{
  "norm_eps": 1e-05,
  "beta2": 0.95,
  "grad_clip": 0.5,
  "final_lr_fraction": 0.0,
  "doc_mask": true,
  "train_tokens": 906800000
}
Each number is 128 + 32 x the weight over its row's rms, rounded and kept within 0 to 255. Layers, rows and columns count from 0. Numbers have three digits each. The size before them is the row's rms in percent of the matrix's.

# layer 9 attention value, 448x448, rms 0.0419, rows 43-85, columns 256-319
089:103144095107168180117128201116104126133074100206133113156133113065110094125140137130100106157058111116130184129119123112119118153127112112153157168127078186122111134125126144100109074121100098
102:169084080162148121141085183197112138130021143080104085182171095082142126184125179212120144100120140123148140135096119119073133124087144138112089136088147085142179167105155134124138118048125143
098:137112212123169106133030109128130141098097177147132145099127184161160130126154120165125141077128129186106119175097143131184099117119146136144207119191146159124118099175157149124153165130099165
102:099152110153098075129073158094155118112113172128119137135135096118099126141160101154127187042167122122079083166168162108140205191088160136107116106127062152159115153119140143180186103152121138
102:086113125136083117100163114144089132133121078158142131112136101071123117078091147188111197079041123143141115115117107124130091137092119123115073112101125103093140204025057111157155142130086113
091:131125099130148137116074108135123099127086107099143170144145112154108133130129092167131127123088093159098179098117177116089066072133094126149183182134222137145098087157122169141142071119079156
097:099165096056085125132121123180054144136125094167104108166169132098191122133147167128083048156092142188121131057120094106134129132152156114165152149167144145104180143159038118129080123201122108
085:128113147116113101112128094152124111102101099086114082099122093117094091132115129150096107192124160103158184164115104161211149078157131121137153119204077120138098135134102148072075060178142113
094:134129139202209106140147130145147124135120130157098140143076100143127120099173112103124110173094131093140104106089124120066155142175160105106124107128145186148168090095158224139118092131133143
101:117140124168182255176102119067123124135078183108139107109128146129106141166123118176148117178122132135144146134119101157117143100121129122139141156064123163131139071174163186148143120063066080
096:135132095142117157168119152139149144154054155120116140076122168142147127143130137141199104210188109075091143141100103130170096133110128136158023109111094126118156194146163123117106206098117110
091:125155159119111131130132155123115142121076129166118112161087090131110135112095199055123157165114137084164143085128135141138107067148147143120115154131160107161110082078109148082118125137169078
092:111147014066152121056137103138121122113188079205148106143109107160096138104131149101154181131081117185116190166134139121139170114111133131103122080147106115104138101120141142148136089125137114
091:130151168170068166115175159094112123136118162100149145085130189109129123099150164175110099136195152147126076098124119129121101111034129114125150155147070140097103152132030188144133123138095077
092:121108099183055165081170092137148145144173077106172118120134115233104149048170147125144148113074152136187160131112176129084160094150090123115170173178185119112130078130076163149169101180091127
087:144128145225101061103135166116082108134061109057155068162085114151127133134170128146106119131162112113118160103123128137092135083137083105099066141140121048098121085127152182084121128071126136
102:139134149137129186176106132132154107133145139124115098133071065147153139110079119102110157130135083093157126162125112152146169145138130125163159126107102086129133079161158087148153098075129177
097:121125132079099111119157047140129114135180126105143181140072128199056141183046101144141147135112155157108180107133152130169170144176105139146111105136105125123123156093118048165130126153103140
093:161138104141159144143164102139115136103155127138142186076114159133159129154131126089067065078121159124150136155138144124062082122163109119158212121179081159117093073141144137133107101154166115
088:148066151208206125186133172196181102121156118163118147106120137120180121155114083108115110067142158094134101135129090110135156114151127136139122071086150158139164051089157118093125113103151093
088:180098099145249110138109146148115123141162113155159126095082115183113148126116085104143165026084074103153129124130149120105148055119128132109165148067148148141140105102158180109201075129120163
093:178164109074099096159088166152134146092121082155136141121145107118154133097188158118151213099137113089158134143124123113127039140083119118137098134084159146134181175075190085134149122111109107
097:127027097152145138171142124080135142150106186072142112080138158000095055171128104120098101141076160133051072094094068054167166135133145129156088183122188113174100126159063140142131121094098110
096:112124189110117098163107138101057143129159106162152112157143085050152086091127151170121141093163132067190098134155104107119149130088125120149144147133160107148036111158097089043138138080133114
098:103084137084123158101057123100090127128146089138126126152126146197074152077162148127115104079109149087132095120156096122122073073198078130142106045181176100134138186165154119128145194108152108
092:142103196129109040159188142104112142150143148098098121080159128132190138123142118187181099128138114128117109063130057164080167202104135113157189154144175155097139127165182152107079109105127127
102:163099147153153128119182144119167116138101097138149075149145105064218096082167150150099098162102121099117172175185091130180070129114142115129121157151157115122112141139113139083075057107116083
096:120103089166099197087132135110117136096173130138150137143129139064088130059166139120059128091069096159177174094203130081094098160150133127114116116159183105131106084112104159107109122143137156
097:110066143129112134165041097097158124132117135109152141133110128074148135183150189126137175101190126143127140099191140056172115101070159128104103099084134131131143144087212106110114147132107116
093:122191182156159075138161086165107130101103122167091166138102133197071117183114161172099087140199153110167139126097086134111111175112126147120115149126123133123098197059157097125145177174111123
103:112125192089131149109108127113139117129164199070154090174128161153063108159107095085111104097148135175091147170185138128141147168252088126163123086129107139137105126097092147117122096136185144
094:131106152149140069123114108164121114108107123105116129086162043053227139217148107157156166136105140122115150110112050151103175153136051124142154139150196136130219113091140083158108080111174130
095:078140118128174144181136107136115143148105147111087126094106066100101111151130178154139132187125106135152120163092104117095151111070109123115150150165158111113119116143151181186107118042124155
093:142167169184124112122217130077149114120047159116123190173042070096151124160107119138105137166097151121157163078092060130138085148117093114055172153077132113087137076154132136122129126087068165
098:068156124152154111100158139108096131145068090113147112118115132097114143090144118083117153185124130167112086056163101068117106130096147126089106149111144155140179127168108139168145098135082118
096:121056071148185129098116142082139133124111053173175170126161174082159127051123169085124163130093114092147081117114205075156154108145130139137081072162184088146127176130053127136145117131077141
098:065108147176114103101092075117132122129102084113182114145121118160079135083103177090167137143137200144118116169087085125119122137110138126131076176164096100120100089136090120139122127146155154
100:159161127191172163103130120179093106138089052116092134116095154161153125142149031098131123120058163135129051058070121151158127131200087139074110133122129120111168206171099181131126092117104181
099:082074147128197133152127081107152127128147151114120122115080133151176121099092106131128122161115150093086143128149072156091137123131100132145069135140113159122106119118127179123110130060176107
099:109117121061149124099026128118140117128102140108132149106169058125109123073130171134178171088193150121121109141210154160151160141115145119211146126132106129125124194123201109140138135067130125
097:099153130134120087119135122137097129118123122110140151186139157139125146165133062114131122190125115144106097126148128148117085133086119129178105078135152127134170158105110183142135161129094126
094:119183111112129096101190115125134145108132098146135082191058155137149140126161072120118148133100118159151186083072131140074101123091110133155103101132080114123229057140185159166133104090183122
096:126094112213081158070151098114097138133083130175208139145055117089103106118178170045142167169139161187136165070081172115116143155152097118095173173106163129142149044197099090084121150106154158
# layer 9 attention output (transposed), 448x448, rms 0.0379, rows 43-85, columns 256-319
093:150157129118105154133144109105131192190103098108119110098154131123162110146122190153167135132111109109081096077177159071147134099102107255098110105117147103144116061166116170164113130153149139
111:111142131072124132099149106119119000109224159154092102128107120119138102083194100066160078144105071170103112134142183133118150094109099104113100147138096089084158095122091163162181133137110144
098:122126086187117093146115139181126101109165091135173075172139126112091139158119171105127078124142168077118059122147133095142123111135101000127154165135120076130096168051103102146100118101146086
104:115104149092210154137157095112129242223134087184103146128087128111149136151130140095155067155119132121195157115148092196107081113106120109149108092158170139090128134100116109109088128068104107
101:157108127112196128149138141150153116032145149169060148206103151116154097106134116086127090170193136138099122122166148165091148151135147092100182130107122216115148113096186126063102116098103144
094:110136169197129064142115182137140107094139206090108111159089148161093156116165092113107111119157122113125074131136078161103144141112130000110151142145129118102143152086156104111159157145153136
103:169131118146121117163108138104204143173114155133152082163139162117062096139080159162119135104117126186111122126137143116108144118126048136120127052083120113090140124110109121144135210118125127
097:131145109075142168131119116132136141166126111144139096142166170106138109124090157155167184093125113129105115127147137069144111133137102255121091112087126183128144104195098136175114139147119135
084:085170114115096142137112122129091255243127102129144108137158147124088116152149130135127150103116132094114149124153169107194130114120082189161125195128148065146109137175104103168171121116145162
100:097120140140102093121145130113149228228111069129155136095141095147108122149128128149183133103138101154110114093132135055118074124128150132123107116165115091119107095145104102153148120175231109
093:129101154092119132081146114133103000000139129135126103120163078142096118124153140160081145109109112110111154158091181153102167120132135009138136136136125084141160106160127147149171128141139120
091:144130110061106143122121111159145207124130142100185106083125114111095122134147103152110146113112071175147120151117136142099090190108136145152084076133140137103135124183150145156142133176150124
096:141091176162146107173108097104136255216115197078113181153134113081127123109138082128114115141160171119173152123137062134108115162122130130118103149103167157133109163098137113093106117120121130
099:087089094129183154118089150149164108164153063112101110145154102123143104145112140119129172077093111174129156143120150129102159112128121179151108043156148116141170140125172131136135192102158088
093:099149157132170074173110166138114024056093212082108113155097107096109169132111118133141146114171133133092117130134103174164092134122095054142169112160160153166116142118155109108094179087156151
084:100138137111129133163091114125122080255137143139070171102129146095121146125130104112125147126145134134150113115152118120137104103110144255130136148150104149107140156135126121131123179198140123
101:068171119132080071099179112163112242244090165077130161101152169132082121121164099110125090158141146090130120143100114118100109108151160194078118175141103165140100160102171110087126122147081124
100:136128134145157139148112116114131213027076157150114110149130154082175160076171083086099167129172188098158124148118058131108105196125147000084186112111120148131115137103128084111063088131117120
094:102181116137111145133128159122126006246114104099128093112162125152133123143107144157155134102082073112108090129117137114193127085140130255116121135115145113135135139184100136142160137123097137
087:115182085097077126101108099110083030006083125198161094135112102156094144139132171132138140142099088138102117134123174140145137114106096066118159203123140116129096116200093127171169102117105179
085:115156161142092112144125118134142079000107158112131116138102146117127145141157139084122091197150175136150132128151101151119130150109115000129134151143151121144090093119116104114111129126140139
089:111081124146131197098152156121130255250071080132147105137158109105100076105116099167131135161123134097109107138116184148159165115152098147119127144153105119152196108088165155171154148110095091
096:154189150106094115106104166139134000031216129149084183140125130221132180135135149097208137177175134133154151097127150159088093091109113159093133110089064118097123131142174141090182129158142165
089:156144067098153121166082166125136000125152136092126099114122147213027165164084140118231104107124115158111116099095149098074155066137144196099118115121088148105111157150141160084125083131092157
093:137128092208157096178140158141099242248097123099078116135170090133130074096074098139097190133109107128086127053119129138093147090120159163095142143100123139175112122102104122134158121076120129
090:145175052158146213116048127071147000027181107168150145150137106172094183113123157119086108107115091111145129147123096100177114076088138149131066144180127144151086138084133086122155180078134111
101:071152124146167145189067103099129054167120102131120143068146159223075160132080119138118102089181083112036123095119153125126206113153117162103168095178149126153099101139177112112120163113072130
098:112142120147165124087166164172153041160095114106062085154146139231171139153150155131238116149180087089104063133170174107101108133160112139135104101141080105167146143110180104171163168082118109
101:119123117149121096050139154157106233149104118113100161108155125123100096089111094167149077134081174099106104167102141155106135095131083108139158179131123116203117163093131126119191126162164192
088:149102108079119186138142108124163255138106093144188047172092141098144122141148112132157127110085116174152140131102180117082123182124128000120183093131102169127169089189111200128096092083156091
098:138173098116127118137138112165114064153086094197086143134116102125184136112147123171128136130111127076171082064097102150092090144127132203149148206160150132116146153186119158120168134106154071
092:177157144098127178109118130099168217140165117145127106166089140190068126093159131175106116110089139116148171165122163117122114134094136047070076188188106148129061121151147109098142172114071176
094:132157167106090166114148121087125093119164166115203178135165124126094143162197098108151078076144118145101132185159111136138122156162162112121078155097081140122108078162053063140147097151143164
089:102123108070101128125100115134131255255121154114152131037169131135103113112166126117119108127161114131100111141148159139133087105166140254134070127145118108137139127132196154143144136100162125
100:138118165054112112181136159167164086085154167098104125138182150146162101104136152081181175142149138125133154192090135207120125159094108125161126065107132084197170116081173167100116190132173106
095:074151157110165088105149112128088138118178183059097083097132105129125097173092118106171191155193145161102191155119092132014150123149132126103128121105095097165149099085160095084112115133137109
099:135142116082129073130144125052111255165159187121160115101124102126204100167225117132110160094119054119117169093152087107051116135148142077133116112146146140086120127142103149137133089119106103
099:160110192070096108120156150121146210014130144086223152111130120113095128091120155176141203169159149117165139115136131136129075164124157004181151159152159157130081078145154108174138166049132065
097:153148148061051062171065069147069073189146144130110153180112133189124148150190185125110144116159154133169126085089080128174134120123155160131164116106094145127092139141108099089126118116128167
103:136136101197149138125177114143121160114130146118141102149120129053104129153131084141083101126089121103133188121078099131154084117141121137113180148147132151208192079124110111150140124184105157
088:184097114036163152150122072179145048121136086145036099120136104099153116083122180106142144125133115141124164137062121157179127131100133167150207072143151143132142146125160155088092140132111091
097:148127123127140141191080100124145181160146158126178139125224142123151131112127180178177137172152109103119081088140134082170076159144136076107087155169122151129086139116101113136116115102073125
104:120138126097136045099172163137148109133164149102162111079207122132154112135060141183166102164117123125126115119124084122092103199141128157123053129134154138101125120159126156118142123122102060
# layer 9 attention query, 448x448, rms 0.0465, rows 64-127, columns 256-319
107:157176114128161144140142124094156148130168101066143125159157170087126052183067090118083062177145125100196110166108231137093144092168189123143123068088053128177165153096127103134143089162132106
099:114098139152138144177159152119098140115151112141094108097198102151133092121131146159105100086130137111112065158096101092133121103177127156104112119126131128119146141078095121112192145188195137
102:129097085141188092123185115129071128142160132126118073118103111136120072109089151136188158135184145148162123129124143133095121114159137130111122124137149126150213111124119116137121029155142133
106:128083084150155088142125110157081129117120036143139151107145124086121088109169115159074079090089139179152160076120129115078116159185142129137132094225157077073189105178133159113067065117181145
106:175160161056073165135095073139097128160104103165179179094144107100146159059153090075129147128126096145092060200128154127140107106092181126124145119103127151110129133133124110120153208119197134
105:084146122109091108128127165152148128137100141077115119140151113072116132133068166071181159116127131088151067096161115108087128098166092133123127032151120164139083140138121177136144189166168111
109:129121165190156219150107160120067110152197154067099122106107141167152179113113061157178155112150130181068076191160107135164140151075195102108124173131117076118120146119107144134153085121087131
104:138149174085107182136166113087160125140137169172146214152121081130115171159145122091098155089164144080158152092142012155180175108147083117131129066114104119103085146194118144125181138140186129
109:136160109176103086109131136111163119149137138117131154119160117104135090176093174180224162145110142079140125164160096083128114171104109147193132110120074150133183131070101141133121141111064091
098:084068093094127145146186121116102120102114098184113140130180088090119056140130142088166123127070153167148118102118160071122164150113109105078131114096122125146208157102144120154105148122139107
112:145100111125088193105038119145167131146167113183174118131152092099109120161183066133205136127171096151069111109172121134144139142075193122099104191071139088139093134120162011176152167111124127
101:143159135133147102132098170150087108096074065146097131138065148166125164169111158091098133107094151101116143113108157121104116118176164134114164173116143195149111141097153080137152077131144154
108:078111100058159129165144115150132138161123175110153091104193146150179095086147183114113108120199134144161097149098105154159079125124172132151109181102149118157160133132086183060110094127181145
102:181088131148094110128144155113151126134105148139143105161077144194146199136084108158083085187159096114075156064100133066109186122142103134149146108131146099154114062184097103157173153162093091
100:127176137068128243119074109111119129162158082154134126076103073141140172102128176146084096120160080188121129143149123156101124120079156114128096183146111119102060114137151153133138092075115130
103:129112105127113147211129146124146135175142091176089175149168118129110108128175138081113132118142136148158064108095157194139151133143184107143133141154119149126156109223140106115088172082113124
097:164100135109142107137103093133171145137142210154175162155071173126079107098136136105093081128200068155115112100178115107153171160147137117154149141126136106111106111176150077105127074129115143
103:142125126119105146117178171217127146139128126170104115139114138162104106038128123168198107136155195107137096123142110144127205144172101112124122140102099111101137123105154172118107147108145150
106:184092141097127121113139057145141140119127096125126149112104171172126117117128099126154100151127107132164139174159196083096139160120090149119166102126098163140112146100141106174210104090042081
095:130144140087133152097156110139113131114118138139120112075148081140147156081150125132094111175125165139091057182076105146143068056118132136116107161121148127101172131034153181107099090118133150
105:119136113108106095073120081184163140138132119098175162163117123134115066126082102164169131134155123070104121165132075105136156186128128135148140094117118103157138205089119098161129126148105203
101:146105147197117085099064177162121142141133051082145099162170149094120165091174113186079141152100131190075105090130101097110058138102129117131096115122144060078169153086117118168139098119128111
112:111164099097136096091108131104105130095180156092115064120189183150142151108124183128151148138172133151107140093152148104124157214069166145164139170117189128134133169122120090067168075149109130
103:109095134109126216130146181129143126148117135189100176122073039125145167184115161002104153067132130112118082084220108177174125058166077125147133124178118143128197124156173159172166121135144105
107:133130155004119134123106063176112105135086152097130147141145155078134137112148152118125111090140130146144079138157117186110131189120120128119133169076112112079079165140195094161143162127189135
111:106173136132120149113144183115108139128123178158098099113126102131161131148065156178069180191100140155179145073063049114128112159111129131129177108145136137144156111101109181101133094103122133
106:136112183170096007156133132159148140113136236106110094143167139172080135136093170160171148191089139171137112101134163077146147158135101118129158186133118144156121055117126109092117119090107146
107:130058145134194159097127103141149128102118076129140085097134079155124115111174125105106087124088137141121150135132134156144130120092120152138111178161146110123141106156140097149139130125125136
103:120091134118112146129159109123112099127132110118128088129186199153149084104105169140116072151107154087123145154090158078154141134144114140113157104103047155194174105152104139126145103089113071
121:148118117129089105143110162158144149145101123169113113149195139082113179132161144185176147139118148090149133084084130142082092104161143144148118173137123110100100106198165140133127141142087104
107:137089108171144142159211141050169129136115150192109123107094107141118148077065197160173147158097183163201150095129099132123141104121104120086142103048123134119139082159122154129085192119093152
105:128167145084055130108148150134116121127152152133128159149184108120066115141139127107163172146178105019143118164132114116151103162132114132137111136118087154097148172130144142136120165119068143
106:147098107111166104168191110165130121143098102213147178157119092182147068102098149097168132119135144150161184135102155100139158158115170134102104167148182119162147137145113154112141156110111151
094:158175132146096125119111170137152144151132114124122117135122138078120105111215117176139094048124102105134097129194088156174131164160166130164156131163106149107093099146138147084110087075124139
100:134144083134107148103148069123076115134146073137085184083203111141144120042166075166119137113058127122141105149122105143092148130134169136109122176142114176092107144125108099146180062170135096
104:106128103153125126085110125146188112130114128146136175161094116084186139120107083101139135116077111082181121072223132144162134153151082106135145126071113120131097112112125164134133170124100140
115:116192178081113113155160076153100115131106203157116165095154081079120150146160106053103144155143121126148128184134117150146121141097142117134148175156087156119169073119138137101103148143085128
102:149097142133160137159169152205118121129086106135101121100116141148152175090211144116148159106149163182071070088140103118115118082072140128092124129131189122101100099118172101136023129076141177
102:095112109089128185125143115102153132121135098118156104055116110083150147130130127113151111077089117184151160116126135152162117033185154108141130102135162125098203129090123181129130180161140117
105:141109146108097099107122111073140129102147174138115144119146115148093125097167074140127145192115123135080115204121150105109143164085106126134161092089115127159171138090131174097180143196110127
100:160123132098077107122132070131147157119191167128153140129153103184121113139069165141140112153133066104167143119098066109106124130093148128177171092145117112121124093152105080139182160141133074
106:134150137134146133195159176143102139097114125123058127097107066115144072116166095126124137134097138164082087125144158124080089110154105134108121170146148160145106168073130144142113124168191125
105:129151137094123156135122119142085127117133125121133132117124117132072145119179117139101111059080145084135118095092132086124096100070140145151150128123122135126078175144123149140102139079073149
105:086130186098092142124104091054119119156104175123083166108087101067051124185176074116129128077112113088173100089217135161137105151180149143129178136090155143111113082149143105105112113138145155
105:110137125168152194185079116089080131155188140134130149110141124164162183090149131113104132143158097134095103060130176112139185111098149132121109136127118071132061149136128144112115089099149139
110:112131106090103103145119081246101128114131099088071127134145117235128056129149113103107102156155106143121073140162161152116172101110074109180109157168150106091203128127089103172086109102178154
112:125143155078127097153110103122070120107099193073125140167121097072094191126115170139111156122128146092117130130111080130158063122058127104155102125110171150112064169115155081128120135124096128
100:145147142052156119140123112182103139142148181094138109126160117126163146119125109071121169053150157153083196132096142126099135108101111119141110159171116098106127118104143137104101109124135131
098:146147087153157081071180105100130144127116147090153063130152158109123114087119177114131118162086163229132160146106111127083108190137111130117121117144185090113150109158134227098102133132119183
109:056093085132158081061152130081136131104130137155125094134122141128127079125149140149143116139156072163153131136160120118116186187158042144112152121168128111168159155095176131140131122126113177
096:166133117160140164164112135125126141143119136117142119138134174122120104105195188215151063137120108221107124093098112114193120100126194095076085176133133095153102118143117188133052197118127103
099:090113094136148104097154139097133132157073126184117087127122113093100128075166144161162140159098149161104108090125132100163136137141135120090163156137117145163134109145087119132125137098113151
096:122128094096084107101145155090134118133128200095126121110128118152085059151065114132125093165143109210126103133124152115134125103135151149120080147128170138129145111123151151104077107123139176
101:145168113134144129140135133124109125116142144142104093172060110168163170107134125140048132159159152147107136132099137127100119162100138131175108163154170123123110086115198121121176102106142180
100:128165112151109100133159156152079118128089131181092164178137063073103151119192113166100162181064174150162097071072086162121095061144158141127127085141133165077183185125148156092087140091119107
110:163142130149113096084134145058177126139185120114125156156190165133112126100146093215108143188121109149123179098106153110154097132092193143117084046155133129160084146125115149055165187137057116
103:134133109112101081154145135137115117101120166097121150194205151125100078153099166147111157162083197119187079147059112124151147120078101138140082092086102107113148146148136173158102110092154131
116:158112128175152171146088141190103123140177121096149111105129086088128191121176131156149102034109112165060134100166101167104150137148140129089183115190192136093047114153139114140131108151179096
107:144125131170140140121137126125100125114146081139142116135131103170128104113093121169109162140167129181143111138120117127132092074080191109120092134107134110113115103145142101173098031116142133
102:159092141157099066159108126150145126120122179075130118075064107101077152154138117170214131154086089116080169139139160151102123154116135163107098161168161136085103069062170104116140139132095121
101:129145147085145152126164086037084136102097136101069101120145101159123139044097161140079127156076155134174102131076105137122169149079143131187170159063147184102110151140101148110217124119136160
095:122111080137109172135138163154080147137156106130113108156128099174172145168134124116134195104094201147101104136108081124118134070118085121118077109122119135096142144101109137124092074090176146
103:108098135135071109128077148064088114113093145165158102149171118153119121106131185195076129161189075115099098119120091085175140201156048125167108097145140135143148141112136072080227111141099130
104:142113120145165078193166163070181129157114148143102206106169148089131104073186149137145167132173128104132124073132126138173186106105140120139124145083172136155104107086140130069128139098155134
# layer 9 attention key, 448x448, rms 0.0428, rows 64-127, columns 256-319
105:107106080101139113108134113133181085139157087130088126146178126103122131101139149115144089140125120124150137146118073108087162160096147184131115101096163139159174129133143104115092148165137113
095:154080113152176105175143177161154000051103121135145108084089133134199131111104180155104130122150154102188120124092112157122147088149158080097082154134178132116117107135147153091116096087095100
101:106107143153135151109149141103154194214148142081142101144145116110100139177092179120211136150148127144148107119145082127109142153138118253217126116101139202111147155143139143157130091144122187
099:177126113115116115156111053150103119083141138126083166083111109135196132145157113152122082126076176168088171103176106125119135107169151076048153156156111096138177121168163151138105064080123107
104:140191127143136091144135119148134184223082116115187143170083195144140129140131102131136110117169167070184121152128140111153090123171087235134153140062113155166125110149117092154136145116181159
103:084154095126094098186140132087103057093093175139112180063098097132172142123112112074140141115133154115120098120133095116124114084152164064079141159104100149145077119155123185121065113125127079
110:069125101157156188171137162128133070083106204106127136125173160121088186097202056152132120140123158156101135139122112086120166185111144078155137115147173104100129132116151073197120131136071152
102:133108142113127127113121109065130223185128175146140141174091089175052144122129149173121174112140115083187153130127116120088166150101098170168108053129111153135092130184100079136143089155163201
105:113123101134118111122131129130115000111194125087076166127120127148145106108085148130201148110135104152129147090145087132135094149122126082161123132154116122134121110110088114108117110151097094
098:145119150113146159154156108154106167145107104128112152054151075178186080136130133154152141125072163120095139129136099148130111132169155114049110190143141135146128101178124213131079092124137044
107:132135160154102164170132130128161235197089123136216128130143122103074152112140085139196110099156152132169134097119082110142138165106098173126084139101157144108088121102146131121076170111133136
101:162106110110082147128107128134122146103089087123164110153137114102135139159124147077108057099100159138122115179101125112133112119117126036092146091114130191114075136135127135133080150108136135
108:118170134077178119146130147051149124157125217128097130124193135136143149132059149168098124144137120167127160119114143136120127130080156180094148153054100170127149130137192199111174137097078125
101:142053171140122135111110135170151090099089113139134162105143122164149122137092115128085095154166043165100147148137245136122161116221153089146153126185150150104189146156133066144144124105145098
104:100160132049175179104119097127139111108189147174138142089148157171092138110099117108127112126100177132147179159103172146143101115154079222124091122162140122119081150062178090167114135082079149
095:101124156125125128168095112110153175211179131157118137196149148137098133141164143149180134103168051088167111162115068087094178161122132219173106072160122165144135154093136100141087168154135088
099:076108128126140123177072058093171156182151186122134186128122113162164097134159114083072113148166092084082121168180138078156151156128142187116145144105104163153145137124140105091138149117100140
098:071137126134123101101141131131092247213128171070128162170118142102041134122146162108200073161180158126154107167140067109099127144124124187143157139059135124125090160068166114157073110098157165
105:128107127124167136109142122208110063133088052099114161098142068123095119128148089111101109157129107123113149163137070159098143108132127058107185100133105107124150125143131104140129122114088104
095:156134125174188106075169107174159109049129115105169132068103152140152114110066089134037117109104162154072115125107183161170093091126117126084115197124116093129108122096155183083148079074104177
101:109174128098133057109136136156137071167172119108084159177106167155098158132088135155153176136119123115122149054148107136078134161121093214146136111097183121097141118170156111095130129177060161
102:148167164181123132104111150116095016079120077095115123138114125097221138094108081131058138070118152170104136076160161156153119088169132153096146162145170082146127108115107114101199074116130128
107:188148120110114130097151121126139031063136115120086119106170120119144130096132124121121158128135131128168200061155152110074143167148168029103140106154138063139156114135107197077121113129088161
103:086115149180155141132094144148144057126145141153099093138077105169143137157164126109127156135116145087119116141127139132144151111113140151181114165117120209137107110096148104189124129085177184
101:167182161073146106113159100155104055087106172119111157094131163091107143090142100145137174175148209081122130138154119155143084087175107125042170173111104089113104134100150170129148135119132152
104:087108111109137129137137166110123062104154144159083145136103179144124165130097197127098182128130154174108130123107161112150128126110132146169146136178107155132129131118138120073148079133095162
102:129126113125120150104163098130127146124142131043103106059148079155110117089104150154162155131095111113100135118160138166133172159182154073104137173177106107140092118112106154136133073105112078
108:156122170137131141044115144156121064110124116112139100182169130110153152141101148096115149135065173157121197164138140174154089077075163228095135120154152206100178133153128170157121146120058126
098:140094117119126149113127086142179116063124144158175140146142111134119098109151099114097071148118095103123156157088111153149156145132204044090149141109076125121120147144156147126111141107191078
109:140165107139129116140115165154113044126107135115088127108157135088103144105134140125139160171108156106123097097123111122145148080182163137111122147138135159131087115105155153085148139104129111
105:124103115100139193130126121102114180114125117136093131072124135171141120143057153137166122155107129174109148122116116151128166125124147014129129140171139092148188100154130169122127150124167117
108:111185098110118091139160109121095066117131111099117127181115161133086104126134090105159157160158081053177158119128090059106145130134184072145123090124136151141148078142108172106115085099060178
106:095099166090131111099149131129082124137092161169087133191169099140068114145091196113140148121084110133081160080139096101061179168151119169119106088141131159123157115129116185098179175127079111
094:099097117160122103183147105111118178228168143118133146228133148114071117163188140141154126135141103073165126148137083086119113146092145195162138082118115126138103129064124073103118102134148162
102:115145122168109102148168148083140138128135139122135145154170121065094112102141158141174126149114158159180128138131082134101192165071125166179091105128128181088102131107103089112147116112166153
104:094161122096092123142098164083168219177163151182137139182111167097126102177128115129120124131115128128121135113142146133139170166067103039153119089071146100146096130118149067159185125162166142
118:116164158101127118100119096129141131114148184109164167147121130150158156140135111083109134140139162049101124178154162128155100172088091142138126133135069167132140155130113089207122111187106117
099:147135155098133162125132134190058068105089130084134150134112112124150127123161122148142119050114166135121146113134139137158132146203124115046169153139156102147109142135154195114084097098100096
098:100148134137076130132152143153107202168184124170214128185117151147074105137176129143174160070147158100158138162085142123156119121127148158190078106109104131128125125119160120184111099105255165
108:121123104126140100111141106147181168093141166107156194067118122154101122074155129125123105145119144174114136151143180117117108139123117111103111130119130052148093105173094169140142136145105057
101:143088094140085070115143110124118096180097050172123081140113108166082138120093145138174149125148072138163143137136109109074152125085109151163108059163141093089113118142107067105127159101195126
104:109125088128159163133182173166103103112100121090078127147120166082096163125101223098091150158105108154140120132110176141124062086148142187099133107116137169106114112106139135158099108155099135
107:130118114103121165194137107169125061110115077120092096123130159088183113136158098069089114107075156134131111154110097103187172083149154119103172151123119190154161129152153172114084112082060151
103:094142133167092118193134099081134041167160119147072132092138100044130132097182139091154159140143169100154116138143097119176115092099144214138144132082132182118123106080135104190128094103078208
106:168099082165143209185140121070159137164165130157139094089193184148163097108129078133112127117133087112123131114097159152108204122125126176131127131109122036159079149074144105136168155073109160
107:130120136108119057128160168145154231124161124134189080158152152167117112090126129153168128120119114137146149088138146143085114119127117198180133113110169130122149153105129137124153141164078147
103:184085147136103163151136116169049230126087096133136057091134117099107093122154121136144161156172151133117130137126148102090154178097124062130132103113133079146146069091129156105117108085174165
104:163110128099128128108148165145144255229160136131134109144151128105079102168115125120095158150116169129144114127118167148086120144093102236147115112116102103153130134130145129135110102132124199
100:175160116096172145071099119127092085135102171109041129100121128137181109110108156093100127102081121179086149116145124136147108128170175102064144195179121132175128143117096195072127108154091022
107:121120123108163190113137108157134121107129149123134105124093107152160134108120102120124132159127083136097116109161119133156122099169147088086127155136140108159133125123130164119131164156118095
095:123126156162097135139107127062115219230149180100156141158166188105059121138125175148160103116146072145091113109067137129169152163136114196150104137126109110129135151074128098158130159129168120
097:164126152167089173151118148121109178222145124112122130129122174142083096120120159110140098150143100123120057148141100128166135135109154214172140158098159189170139103097113099153164139181170080
096:113143072052172120093138157110142041057092134120088126102086094163155115177125143111129133152160100128116175113116142156144159121179107091082093201150135107161107101120134196126064105108070100
104:138089158181157153151143148166139160086079122119122112157166108086062141156144148099088190168126100160113156161109207134103132107072112126133126053135161123150110138103169117112211121096123224
103:161092097151124121134156117141090131103120145096098133193093148134103114130137170140114171080122158165093087102108136116144147113141166062135123106112126147152147124135179102154086053125170133
111:206135146136120107115138159068117079153154127079108152122139181143106132154184125165145100147139099126107091145083160116131115119098136095163083086151136099126147127104121139069168143192170108
106:140100149115161076161167104121116136082102097089092091089125119116142081117064158144154174109130139149097124087119078121132155130147172106061104166123158154163121119148123200049180095133073080
114:133197095129145166170103135128100130167106124132123177121098108093203154117148075148114090120093133166129107139170118125102124141115157095095156145160143106129123107167103107153081121099091120
104:222133102130144132134186123110157199103114056121122061060129135123142114099099097162107076079128176146111157068112112129149150115184126116127135138158142105114103108173132139084099123102101182
100:136142132164104144076142108145057050088082134096089123090126146127136105104140083137122176160112105168056117135187137125145108123171145049042165134190153092135135072092134205169145148128009125
100:146114141127126126144145079074146176196122075142117129189116166133092112108148177110129116145128112099161156172137144094120160128072122140155183060149127195157119163134118099098157130132131166
097:133136098173146167098153145136065123067092145119038151105115112140206145147107122130115165085109154160112141072140156130157112099152127064053123199134149126122105132143139178100061054102059101
101:148073122166144146120113110070158142069115113131195119137121130160175125149127112094044118154227095133143138104118147111123124166105097032102109142139127113150084135104117129088174121120147066
101:135096145090129142122122121035109107177152166092096127166119156122091120104155155144183122149139098063102091141114119116169163176116108193159128108130107151157084122061143152119177138155127161